From a checkpoint of a small transformer trained on Wikipedia.
Size: 6 heads of 64, vocabulary 8192, 64.4M parameters.
Each number is 500 + 25 x the weight over the matrix's rms, rounded and kept within 0 to 999. Layers, rows and columns count from 0. Numbers have three digits each.

# layer 8 MLP down, 384x1024, rms 0.0924, rows 0-383, columns 256-287
503498504491484446536469487509521440521487496526453485459501534507511503522506525453462511527473
492509567543472475491537505541445550492476516502471522517458547488507527520467487493524462500494
548550526511462488486498505529466491484478501545523493511471519534491515500532500476488506462504
508446537511491534523466474486524546546499561482469532549519484440519527490563501490548478492527
520478513525489472506473538493457552477527497520497526501476522490497481529458467507446495534562
477520495495489530467518477498471512471529486519454509488503483483526575485526471470526503481486
531516500512514475484470511502483510520536479492480508471462454475490511493522487450533490525448
506478488511563520538510501508496484503513459476497479520534492512570464469520523488489498534511
511506487505532478518496472521481524484505486505502558477480437473530498471484475479550493493481
506522580510523505477499525515486482481542498537507521468518516509479518508496497538505524488490
538529484474458502502491486547492490500489514472516496510484475517502515478485489494534524540538
500503497487491500505484509515515488491527534498517529497500486488534498503487556491515523499485
501500498460515494490486546453482478530485501524535492531517537460491458509514459475472490496458
491490497528472546474483507524490480475526483535490510500475493517531506501537539496445530465507
501485522481513488517499465468492541484512504495499520500479527482483508504518524517493544486504
467480506489508489527473496522475506522475498503482513482495486487474505490469495529536491517458
496459529490485496450475496504482485483528498524469510476480463544501536501531467512486475489504
493489499484551480521502505515506491465489493542496457474542470461500489492524481493511485486544
449486485487452458469516510490479497473506544525496499532470457523452495470495518495585508485494
515470528485496502550493503502457537512519520513456522471477503463507476516551465508488476499506
527524510479495459502511496481463459515506526494514518456504530506490529524500435525487525518514
531480522498485478477441488491540511506532508486525492495485488470501495463488477508540527511491
492511511504474542519484513540511490498514515478491532517514465497495478509533484495463535503485
505469482483528487456525501525502450517501519490513529491529455498505528519510515518506486487504
485530507498479512507516475502534496479466514496447502515499467506453479488520477522529500484458
506493529488480527510526502490534480489474494507486479498499496506465507482561466482529532486499
481515484518505514503521481464483510541485548479509488508515492512500496503502537494501498485471
486471503481492522475496491508412511487469495495526496544501475518481460489517501515506503526519
539533473522501517512459480509491488488459526456512531499537496500515480474504492557506511505485
496556485516504470480482514490496503497489547487465526455523488522508508486511511494508498468511
517522504474506493495517459506478516512527473469460503470487548510520578489458540488498560475521
535518493505496517479506523474503524523495509489512497500530508498510523528532474514451474537520
483489495505479525540526491524475526478548516481478503529469545486501526483498470520482497502498
515522496535467493463511479499500497491520536524506512505474448495506447555506455485499485516484
482520520488503511467545483490500513488501446520481490533496479514473481487477493507488492519504
501522483484529487493517504482526470490508489541515498484484509494534513507476503493490501511530
544496503498457503489485478514522520511521480470486521505489451556512475528496499462505493494473
543530457513483496526513508506455503480521501475567495468453476477478477488468517511488504468511
448465465484499526478503531483496522485475516507497492545531463488525544538530522508501535501518
523476468505528489495502489485471496448491495510484444483447488552539482481424530524543539487481
536494502510467458506495522479555530542464478476527493467546526527494488534513491481501473537545
469509539484499486500523496489561527535484537541468508469506505509525468476497494483523514438496
498482470511487511514469470463478505516522463506501533480526508437498549474487518551521529487526
499473506502479519518500504521451469453513515506514522491530448463441473482481513537497500513499
488483526483466430498487484507514527489489453511501530516503523505511498474537518469585442476478
449486535467472506488474489481456474488553505478534516504469510505480510507505487455513482516522
532512490516501512504490536504516486514515516496509533499507485509515485499484475520528501506490
466509462502513469523458470531476528493500559525492489549460520462495476490517477484480497496544
520474472552546534511516527545508519500478493535526489457504500456465494476541522516556490514518
514472517539486486499506511476486493525491486481520479465496464512499478481519544501534490525483
502524464479515488481490536472466517491519503515475509503481482511469516496503503486495486504511
510466456537575513504487486476523489495499476495518512498483476514491530506484475498475521496514
493486504459529527399501482480523449512518494465492509511508483535510519560508507528478480523512
495499469497469533517516500505581492507504524508492520486501450515503490535541535492490551544495
498501523518473465476542508475512524496530524545502469519466507466513462490499475491533476537531
495511513515535503506535479543478468479434480512478505521527495472513513492504472512494497476491
514510462481519532447472466496476536498476521481467483505500496468518481510478510459492509507521
517501483531559544496509485511474503451495479488491484518493507497457469536516550503471480500539
495528503463499548562506471482513514497556513509481499484476467465486541526505516485552463496468
515489490485494514494521498515560515507500522487498507481533504524492498494548502549526511563526
515459555462488448521469524467510495509504511523488500471498501492509496507470460500475516497508
462481556504503521496493496502525481470506520504507482535456522564485497495457485467489531495498
468474497522455472532426470536449522518534495541496483520507493499510485553537537485472502462460
501480502493529470528468539529492489504500484489499508480529475486492457529503451502515485514467
491501543489465462515531506477511496467490492464494519512520529503530483537460514499484473501509
510492502489508489485499510520478519483478509537550476528509521478474548498544506488496509445496
485486506496532524510501502445515477507485503491505530489527519515531469467507480474509514525475
454519511502509465484476489538517480486540438489484493510538444526455501474497515481538474550523
516503504499481444491476523466505470457521475490527475489487549484472522496469466537512486533544
486502522542512510489532468519503526496470553508510460569481494474537504505511477487488536528483
527481466458507531495517445512501527463541512513544488468481567507532505498505445480479481547557
475486474501517503455497540505484459524460482525470475498499532491517488520502537499485519444501
480512501502524527467501527503462522484491491460533508499542495472462509466483482509487502539513
492523495465447530547526497500491470483516510522514510524470532521456525532533504498514520495508
433489492511520462508510491529516525494530513509496523540523505496500487499478542480449515553519
505516487503525533511464427541518491479499471477521502530506456516474482503485483527473548478527
500523464486499492495560520495494533508504517508502476496518505483486498482426491485489501472483
473532496514495477501516498519486483504493478497521539526497514493486554503514460514512485510532
500469525494474502518449481488573474476530494545484464541473465504494480500460460490490524472449
512529515496506461474499495488475527485500501470501457495449532517465498543515510488474447515517
485520519476518524491502534512515494502494525468479527498512506468512470515504492495521509508489
477487507500529494497520526488532494493550533525491538515544520496509482487500450479490481525523
486480521459484517533496501516499530477495478487495505455503500495492486504518470483491483508521
466494485474452473530505453520473514506499518506448499528477454467501526468515486478527508544532
466511496505442468526516488538503487506511488455463494509490499512492481485548503527499493522509
519502462510520504481491540453504547567508463522481516494461494497521495516534509487488478470524
445509524477520503522500503509495478496489530509483527462516462449478479486457521467546516496484
515490529505503453532530519436477491498507513523537499500532508471537507493524444448479518493512
539527496464492449440473506480528519504543511530500539485508501503505512479526548488507465483496
501498528500529483499467523544504496521494483508523521519482469470509499515511453492479527497493
539525489496484504474508513463492505510478509469502513554467513503497531514500475490482462476523
527529492505519490470528471487521516512519520533533480505504507487504511503563479537496430528540
514442510507494488504526497539507467503497501473514500533452479500552480507441494512464482479462
499477499512474458480496504493527514510497495518472536463483561529494523492473551525463489500514
480495514487494483504534470481475441519490480470467479466515486506496518544450476497515507470517
539527520540478546514481487505506489492493491484467522535502467507462469541497480495484535510522
488493497497489492489500556481475481497453508475481515532493511508501523494486473517454488509494
528463499524526509489493490537574489477498461527469491512511502509496514523523519512496497472509
507513508501491526513499473474485470502506487494526516472485525507516505494477496489514478512462
528547504544488547472542514549513523517460503523460500538493481512478518489530475466465503508501
510513483511500455505488474498469470443495539459488463496498537502494516513510497531498513501496
480520479535510509517508477496477479495473481492478493531464456482527474527495512480507491499499
436522480479502498500485491512448485558499519502493493485508496493467513467501478514479506534502
485485522493474509500522522484503503484488497506466458510487481481500512541548511521468458486502
456488511450437504485488523526455514502498485474455487498501458522519519489498481535498508497513
490508513516489531477458450502481489448474554508557533538507517474461519494456498499488518524493
498502527484492507462470524495507495525478497545480506452486500518534565524499479524529496491508
484447535526462488477506495498512515519468518499474521514520534485495478498520488535475512476499
519486546536509542507496494483488496479537501500484482468512568515497514488509449533488511479500
509483527505494482505432533475491522504504474533515484528519522474486548481529477539536490486482
506504489486492512460508479507496481555466472451483522525534482498514527520479490495498556528488
435472466511470457496477505511520501472505490503508498512536501486481497539513509533553538498468
476572482527474519569502508486540473530492530471478500507520534461447499472490503532519454555509
512469428469499468501510519470492493534482500503490515552534470491533502479523487480507522572528
485497486476501520478498482531473505494508468488530503466474512528499506458531467464461514486524
521535502546533502524464558480515482533500529478499526516526474507518520496529496495523497468437
535511487558524481486534516470436557403505420500448478630518488490462479540520430470451468492568
469469472485525541531496511502485491532473514521508492520481529516512515469482469496513458457502
501488508529527508497486494466485533501535504485480520463488527511518518488495483513478444487505
471513476501519497472511523493483446495506502467523524523494501507505470491502438490510476483510
483508495517483487500503459484510530482486526490510537496484497496479526464510512482549528511500
446488498548502492475494500519542470495408491490527500515498483496436482514478507504530532512474
532471514477470528484489545489469485568503491508490495505523473500504521453517525494534497496543
505468466472508502483511482445517492479541468475497492518501490537521530489531507526464503522533
507482477506536489522526524542513440447513512512512502510478505532483513490486490494456488506475
459513490538515547516539496444534529505458478528495509584554533466485471521502465542538525488514
442536529507481480527481484496484540520509499515492528492473518487532510469521491485510481464542
506507519532481494499499472476516493476498464469522493441490535546487574452525503496509489467485
490497441512505497487502487504554485515546499506503523482509536490479456555488503458484518473480
492492492485548506537464491531464487527518508519518541496491507501514483514505502479527513481495
464456422490514518499492503530459551455493501482487525534530545476441525490516530476503547477458
525542539491490443555503491536493534524492531483458493479491487486509516492541483467503445456563
490531495497499465503478501524513491509492487517485450525470496499525512488468549496508488534516
530508490481492501512516516541516538479496469509517568472445493517464517475476508501512520489477
497525506498472470528486488510440505529487516467506504552512492502488514476459555511548499512465
519496471543506509484544484502515516496504473498509479493538516496527526491468520469522484485535
533509487482497546490494508519532498525464476461505510448476492513497459552477498467504485484466
521516543462490487527489474486548543515479470491496480514503510486449506503524544515522486524474
477492523504472532488481515545483523464474506518507455509523534537529439523568464500531476485525
476481450511486504469480529491523485497524445509508522494505510455454516460516539490522499495489
537499458475501521457438529519496550494497443514506532528491472480513506512529492521497545491494
489508490493505551500515463544473501488463508512518519472513507495496526493462500559444471511505
477481488489529494522524500496510489499523536482511425488475489512474481468512495493497487498531
508517460469555547477505535497525491483524522516496492509503502540486513512501547513541536501542
491503492512480483482499453504497499480534521486493527540526514475471528490489474497487519482543
510529520500453490490530530535464533459469477478498517481449496499496457487470512503554504485425
533482490512468507509491530483509454503469511494480512472509511500541552478495528511493495511542
505487513492489487534552530452516485522507504453511513514477490524480463451435519487450495520537
503504491513486531504522494501520516502495512527497463512434490474563483467480490531468506524486
501479492429466504517453505482536521569547517541525487515517556498491545498509511552508515473458
519489497496505513510511521544500494507466482486480550522487510517483526510483497490569521509496
468503515479500479508503448515530514451480461535517507524530507528509503455520515532475482511500
488561551512505510509505498470507506517531525506450493501521542487514512478529509519535517483510
476471524500516534519519474504496542493489483491491474508519502471465475551495553558502519503486
510475487497472473465475562508521523521499484474508522534484490498512459534500496463518473500518
553523514494482543511490491490509500483529511487475510520494485489486479523474510529508501483498
503553496510536497519511490461499512567497473492472530476514436545507499544510483520494524472557
472530524489520510469535507467496501503508503498524525522527501510522520522490498471491493540487
499513474509503495460514514497456487505489472478519524481493496478480485485485517533494497498502
475501530468514465492465512487512478450489495524479537432436513471536476501505528515502484514518
488521495505493498504499497521518497533547492467489466473507542523548512456505448468490471485493
522489511512474484488483531480473525500524461499502502487488472513500522481543484506527528514536
477476474522499526525502522494505542508525489494481553532519480501579481460431522508527467509488
502485533525527524476498529551513563482474480527523496534489503507510538485510513512483493482524
502526508484479502508514450526476486459515525492499508526493511494487530498472513507492465493543
476485551473485490489476515509536533500495509494491498509501521492498435512518493532548485535528
518482484507442470464497493491508507477495515487530522475472491482462501541504484518507557503473
538497484496505475493513543498479464522501461463536499504508522508437519510504507514505535495460
534501483461451546469490505502548507468497502483453495487523517515521495510477529470509494460500
510470523490512559496546484429477516476486485514542480425485501488489470504503463522516518553524
490522508551517487504490467494492497536532525510442506482499492508481491521470504456528486520475
493446524518477545530507507520503532490531505535543557521511500501503464504510484461485558469488
474499439502456531450460463480472509576538462485434465447483490484524535511487480510453524496460
574498503515550522500468528488484519501540538480540513534464526524523505464434507482553521515525
520515498500475501462490508497456459528523491495511519497477501466510518460506498485522522495498
520473513560540495476495505520502508531482525475510540477512513479497492493520533510522521548505
467483524457484504514488475552468467535487526484484543526514484491473519487497549498506456496518
445505515489475497518474489482531516529500528515504485488489519483447494499511509452497530487503
505499464448505490506535445523492488453487511479502515479465472500480482503526524536517524524526
501517511486514468482495471468477482471508476521482482508489476506527520477545484497511539488538
526446525501518522457510490517512460507498464514483469504523452493485495482519507501504534513504
522550517499547442485507491510492488474532541490501466478511484546487495522472481463503532544455
524525523478510481510505525509515433538441495511473517482560479477519511527509511498501485501512
465497510513451539475494481483519473514497474526514499512485533531541473566491487562490525488522
499505473490503512491501477518529518484502462519521502485529490485469506500507507527508493477458
491522503514518477545495518496484515480528485520501466494490456479531533486467517488499535485476
476486470529455492494503475485510514454552469495485510480493477465468547498496492479487531498459
423514505514501490498519520492490474526555530531531471542469484454510505479463502472485508545491
508508522523478521509483470473521518500466504502481505513517512521481482481487508511473530494451
513489487510471461493495484459462508476524471512505527528477543514530525534529513504531519474453
516497527471557527478509523525514487498485459529552512544496487496504473475448532497508511461530
526497488456452513475530537493484538471539448470504515494511506520486500489461486530503518474495
460472468483495501496558484500505479496499500536509485533520491498515515449473503532516504493543
529461504507525516509517510472502495464501508502486508515490532504504472494495523510517528501484
502491493476512504530521484480527465488475511452488494490533539518467509464490507506464472516526
496547523507486514491498483497534497478530478525507519510478510499526518499529483500477529475494
463470530517500496499506493509478504470503499470483480474538489513509485481501468517550448480465
480498550510491502497494521525534479463496500517530505427486502500502519482487506521500544459529
491501554532519545520499549481481505522498473511548513520475506539520507524495493477469518502551
484522479514412489515488493543533494562503482473508526517498533497479527491483507460524490504538
523504496502517541487500500468497527471520489501512510531488512550548507479481492513500512475481
509498467551518470487518444505522500509550515485508471459466547475501501498541448491515440464510
470471502538505505519544489506529494456542510439519539510498494509489484478508491499550495464483
492501497497512502479521498459507560541509513506501513497493452476563468477524527503511470492503
478497550508479480507512516489513519522496468514470470488506522460497480532523488476467515499525
548461492481499497508497454484520508520498520497509481534536498475531496494504518493496485499490
459513457490510498493474485457510479548473533457527519512486484511483474477473518500516471532469
501510465527503459478532530496493509529483466515549511499491497506516545528498542496517499499476
445455493508463506454491495483497534456448482493535462498481511501471508550506506504480527497481
509493496518498506494510446461517443530496514495515543523529465508468484499490504492469526466442
482483472491505520521514495500477486484483510493516518489522510539493529530510470508501547465503
520513475500472495519526522513457520479519496498500534485524480463503526501510542526456511487484
537522460501501496516540492497477469532482524497548527547544524537495470500451507501462477493468
570493474487498488499514464542535469468503450479485489506535526491527496535469483461529515512499
446468484533543469482508569514465553475460499491477472486487507520486492488471471505496506495483
455516471499514513480500511491464477497560485487472507496501521524508487486439487502473497516518
517469477528463478499513482501493473491457539488503474525474515472492509532472572500486493495497
530507511552507458457533540439515528448521487503517496504517540466555481499514481480468513526534
460511477525508508460455456473525488511497487523503531440478471506447525497546560545474494522503
456493541536541453498525478483499505459498486487485484484497459497501506532512530487500504536521
493510527505549499505488513516499486508513531502520490513487513508479457509506458526563482484508
500525491561512508554507461488541529468499512496522514511519484489529544548529478463513503482525
479525463531482514495459498548501515468492487496497502515480512493513483533527518481487505479510
488494523530532502502482487545489505479505518484482518475495486525515540527527517479460518499511
490520499484521482512517480429509488451524533463473518545495499491505515492533485432523477512505
501510471482471507482538524525532483492515461543518508548500489485501488500486520535511481486520
498470477504483493495496513488514470514516442501522538501521486469484444491467509501479549523466
462505521523532553522516501532486486541497510486533465500500503510539528496469491507488491486504
480510506497466457519500503506490476482490460552516491508504483536488540504482519454509497520514
498528494495516498545525501493477515486508459463487521526479477470505502441495557514476516515531
499473478475502495480522512467497518501508528501514508478535523497546551480501457501502464556520
481474515510533506454496505518503516526499542479474499496489465517512507429489494460442505558470
505471520478493496485533527499508515537515509518471487511490446509479506502504483507479475466481
506501526498501507502523508489493520472488492497470509495494456511550489470494500466527478454520
487484512505494491477493486504498537492520483479495512512515484474487503516478456497518518486506
482466517467479509523494514471447498480512478463531518486501505501502529437466465513518514493500
523479516463516503530497478512515485465506495504506521518432489523505470466503519449494524468495
490500495487479487489527436506516498511500529525536507483484499481451508484481527513544497485533
474511473471471479479521503481446524488475500471500495549466538477485492474460483545441544442474
471536525526539496513488543507467550495473491482460557539469441521515495510511538515492528494504
528500527519513496471499500528493472495495527479515487548491496523500487516482513514463503523551
466462493486485464509469526508471478482455518468501459469484463487483455561511479514462505508513
488569517512454522506472495450475478475528475496499539522494514503499516476509531533484476558516
530471516532518515530516511476513517461522540502515502530523537518479532528512488471477469487505
499492489528522501526481503482493458496483511519505512500490522462526527484515525499532542445481
496519487506486476480475477486430464537464450519499549537516456480481488518466501454494540502465
475472468482494513499479508520498508477535539460501499538480470493492471488479486495489462483519
504536508485484499516538499528519488501533482477488524512543492477515501505471521533526499501500
518491503439486507535476546471502465498529538493521536518494487512505493492504516523513492542516
489524504503455506533524485523443469554484468457491527526486499476450517484525519463483529496489
489518467507449488510522466525528529514465500440485516505503490504527482506490492524497563526492
560560498464501551510502521470486528473452481488501514504518517493521567551467472484554486498497
472528512534511500514542468516507492537500530495464474522526497442458519498509507505512526509506
561526504443476502532492488508488528484491511520509521475447549507502515502480482505538524505513
481489519493490490535520482486524465551449484475518524509521475514505486468542523476512455521462
466514550467518435499505497483514491522522490507497509487500479491568506498458511508464510509498
481533517525518453496491466473504484476470498519565485469510524513493522495507498478478468525511
462480570512501505523447538515534524509521551493508498516507533479513486483505469447505582568442
479482499537473489501527508501525515498471502503470489477511511502503472488501536487472555498528
475495501456504514521443454472487584470459492471522508521554507468482497515480475498487502492460
504494521459515502473511518486516519487487534478489487494474481466539506522514513515466525558508
471502520503494492480500498492514524497564533510507502548487488489482495479530490520517514513486
518504527503463521485463515478495517505506463507491486488506466555541504508508520515465558473453
432519512495438530491512530526475482477479500503470495539424543437512541524507501508509480488495
529470490505469476492479498478453536496498515546502456536472503468489484529527502480490458499484
461387481553466443476455522513456521548511490508464489507505461491494503520462524491401465483471
489555445518523489493481528495530526501500484452497518486531540506517455515523514511488485453483
480495534522434474526480482502487531515555513524536466510524470484483484514518489492549487514517
498530476502524501508471485506494481466522479505518504539466497524515473532492514545500462507460
505495485465506515499519496516485530486518512499513499518535456501451451469488516526517505510494
477519536541459506529518537531486502481535499520482515484509476511470529458525530497518530495539
493499488509480508499488511529504561505483463482486502542483519499495536510505469475533482520471
471501534509499499544502527467512544551501482498510494505497495516522506465556526495452507507475
509497484514503474484512497493500491469524527498499488528506456468490513490515530489550547547480
508473535479455528480540504475484573463498515499474504481476453508494494478522495483516480543486
485476494541456522496510479462443527518517484485510495491476490495498510465507531528480454539548
536474459522507547450449470481477480479534491449485537520525482511448473449452528490502500492501
494507493477471456476483521506535493523531496540530508471519483559489475484503493497496464524504
562466509490513494526467510517553493492513471528514510499482482543479513512496497502437519525505
475512497542482503504526550461497502527460518505508491491497493498506476506529485502508478465448
500486517496501521497484466532446489496524484445487489517459488470482501533500516525482533490499
503505527485496467491461530503498468469485484498499456512494509523437495516470485536492543528461
518509496514517489474506478501520520550533481504517478504412475529532523504520464498525487522497
443530485479494508487451505494517451480502510525539500521559515523481474520505476521522514544548
474509457506448486488517498519470536515516481489515461459463442503517511519479490518493516508483
492474493543490481515468501509524481480471499491491506522527511519486513477504496473516512505474
498488521557490518487466553466506451487514499507498483454497519478560518534506505489546471523508
500438491491456472488512480466502513483498490481508507502489492459509512508523508523445522504490
540510527555591530455542534514440555519460491536511483478442526495500475477493521553541457491449
479493526492492501524522457513500543473482507501476433514517520490527463529467507467510487533487
473467485476470499504491490522518478510458509514478527479525521541468498499536506498503495467523
456489469506500504464474506505481485544548525468495538480506496481492500525490538524496482444484
498525488517528494494542486507499517450515510479505481505454462436497524520526488500463579483504
480531515472526519487468494492548538453433486512513496501477534512537493543557502453483479492520
467546510513504482494491499481508513508484494507503534507495459560516475541553511488481521479524
516458487498504497473532506474515516483530492474509505517458528475517562485477532538488532459472
500503485514538505524489485504478478444491480507481489554478491492526510524527477447522480526498
507485467517550530487499479519530515504498487502467468505484490470505486517530518491497473451453
486483518522499480488527509457492480535506530507544491467454487524546524518520489503482507491561
548526507493465544473469526457499530513451521491446506525495480511484512512488483456514504471465
454515541485518466498529498518529505525496506494496515561517497460506491474508518454513467510502
497505527537463483489507526527514470507468497499487465459499502546489543492462492512487541516462
518533508484486499533485501508510469497476505485500535528503490449494520500520531478484571495486
510444473482479511475477485511510511518503480502487464554518544519489523532524535537472484541546
485512498515541520510524453510490520479518519456486518535537497515510498526484533548542482502478
501495473467482492496499551516473512507493478475538517503509510502474493528465487501517470520472
523509460509455525497476497478509546528468532513492519510480562499475491532487448515534456450479
511497533534473518482474548493531494506518512529473521524487507524535551482523499490509504469552
492490523457447496515474483495485541511515482501489485464486501557480516539505537467517487472481
515473518491494457489506477470467487518530520469502496573481486485508546490422507497540532470518
518499502482456479506480491519548494497470482475504471490445505504475557509504472539471518449524
510494498464469540516455506497570495464519490493524469462524534528529529532506498499467474544520
500501508510490493518486508485482486495541497498518487502522456525476527517481513498509468496530
489485502509535533504502516481515512506545494461472553494522470514493488464527560518537445528481
491505515519479489496514413483451465550498532458494533491546510554514524481473489497471525475508
490484484514512481514492474526476506493520510523501472484502483499542500464463476445508475509517
510502463516522451485479486518460504478518488498450524534513533515492497462507510475469507518524
448531540486480477493463501485461492499516508473489525512526518449488526482525538518495536489524
481503504519508509489488559487473478536482500477458510511476515489482455500487515541517529451488
501500546520474478492477499507479506469515542502496544496477479503527483496498454504532496460494
529510506470512471506525503458510530548502469485485483475484523482496530482517527498457483481514
498494481448498520470462506504523437500450499495536512502524486531498509524480476512476482534482
531438496509511559503523512543464555450460467463533478487497500510528517464496538483467511510484
541502485486552475530527500508453496506504493508479516498501504497462472488456516541498478491513
485499501497505476473500509510450499455497531497517483481464510513480547552519473505470523560485
511480499515520533455492558510536512540522490534511485485484454497497543497547495556465522484509
492532492531507472517498495477486494473462499484516486482528527448527485511516484480515493502477
474533506492521460493522471533479520504523480511512495477495514516511486503488494498474479521511
513508504456495471538443475482524540499537534468481486509525522498517479532501536487510545458451
469487502479548485530502477486451466487533508517506518517500505461443465471505503480534517510471
498525483536464505490496491472471508463504502490504497527500505519501470513498459502508521500502
519506500501502489544512526541488502472550463510491498492498503495502514483520482481510511507497
491503553492509540521504553527500503506489479528523469481526476521506539502494507517519486472531
500522467517526521514519481529494548465506537520498486545538497554500487457438520450514569473502
572527467494493467533502536494530516497498475517508483529508498495529470528454501466483493499491
560491515503515501552458457489477510502521501514554499509460486475515503490497500498538524528484
468516492495480520476474502485517521547522518465457483511482488502471475515520486511500540493494
542527524489487483485481481533502480554449488502454522447489527480516483489513495465500503512494
505506503509525491499505516510504481485505482531494560471496562525486456476515532511518509495484
482478501527519548481489492503485493463516486495491509541557474511482510490467482542516461512549
495492508489502443516514520457495520519471541539516511499485506508504504484475483505514503475468
517507487495468495525533520455484493475497489448520456539497487511492535482453529514476502517491
537516460522535511489527509486511531477534499539456506489514488453504504456463463543497478530475
522471498482516507526496509504472505487538488481476507475490505470467487509499493518473494511523
490506523486465549513514518534523464508499473540510487512460505531506468454499504527511507514497
493512532522443537509527482511519470485500452511479495482461542452510511521473555507503507500527
515552455482514517524511483488486498506533514487460480521522479489527484471459531490464526476492
492463467495530496525512476498480520477468497493485490521477511442499514469520468513504490549558
502478544481443475514492530516511498500468515511469468488537473486447503455501464493525475462546
476468506497551504491547520523486476509483537514459483452537514482506496519518525522478493479496
552548468534476514496504521532505484527511480499490508502483539499461541483496501536483512507544
450483466523459489551512502497498523523497511445475447497471421518463487545437493517493458469533
506478505525504551493508452503510517489542491514486493485478510485465531499536489494461527464531
471535574537472503487447424543459526439485477447448552510460553492517470480573508483531524542531
508520517463514492510481508494518493508504481522488488505466519537505511452479504512491481480513
501511477494493525493515497474557489533514469515494483499513489524493478483483519499538500519485
491477488476502502535474469473452517530533514494491459572541551476485517479458440491451502519462
510485499500479488483500584521519514500489515553474478469476506524500447493470465590467498512513
476467495499503470504496505482528542453547499518469501556492493519473511485494504485517504473460
507489495469481515514488527527474525462474504483484476509450510457534507462481441499456517457532
504499493482514505538502523518516507509493487472500491538460486531498476505487486508518470477452
501476488509483526537500514482498536534516518523521499526469486513498495472499558523545481507524
531501563537465532509508483530510464496474531489509496525499453521505478491484514543528499491550
474455543508474449517524483492527485493491487511579490455542512508504534512505464506472476556466
525490466492472498495482547528527513486501503475490489495478472512500474456497482488528496472531
455491488476520468503524479507506510463465525520499534532511519489505521486522509481529492474509
522476488499497471481479518519499505497494551502488513496537509493504504516480537508479510475525
452479496491472539525488510446439533489481512482466516461500468504487478520519489495485477456514
456517510511471518507506467492491475491501530473502519494516491546448481487515460478479489488479
474483522542496508498508511490441529498519481500491481547490511498493495506475503500539502520501
489458504505477488516484511477541516445471495556510511460549462512565511493541463555530498481505
520514514483530520507504425510537432468502511520512517514517530501477476498489523534516522533512
503470499456490509490509479550466518479551492508513500503498463498508497497435506494526525517486
490477528495458494494494506494534514516494505474537491506449527472544532529528514485485546495489
466485496562441528514462536498521513512511449480495493487515500464534508467526476465455534590563
505470514480515511498512488479483527506498524513485517498534540507530511508508497533502500490505
545488481531491522487461447488516454492521516482482465476516484483499482522498496530517500515476
522504508541523535522522511512543478467513491518497486527516473525482520543471522518502515520472
501473478513457492513537498509473498509499454479485508516494495547539497478512492479464485516485
487472519518499466494503555502457508483518536495491482505476516518542445498514534462506532507463
481499500476484480482481543464467485511548460468489514527488521496475543468473517513504458479525
464488496494512470483491464517455496477478458467507510501547498502449552501502455481499496499458
455535512517522514490501515561497490512517495494506508463515476504517525508482488537489499444553
481499511525535485508487540487545527531498505491513493477466483516488466460487481524493468503460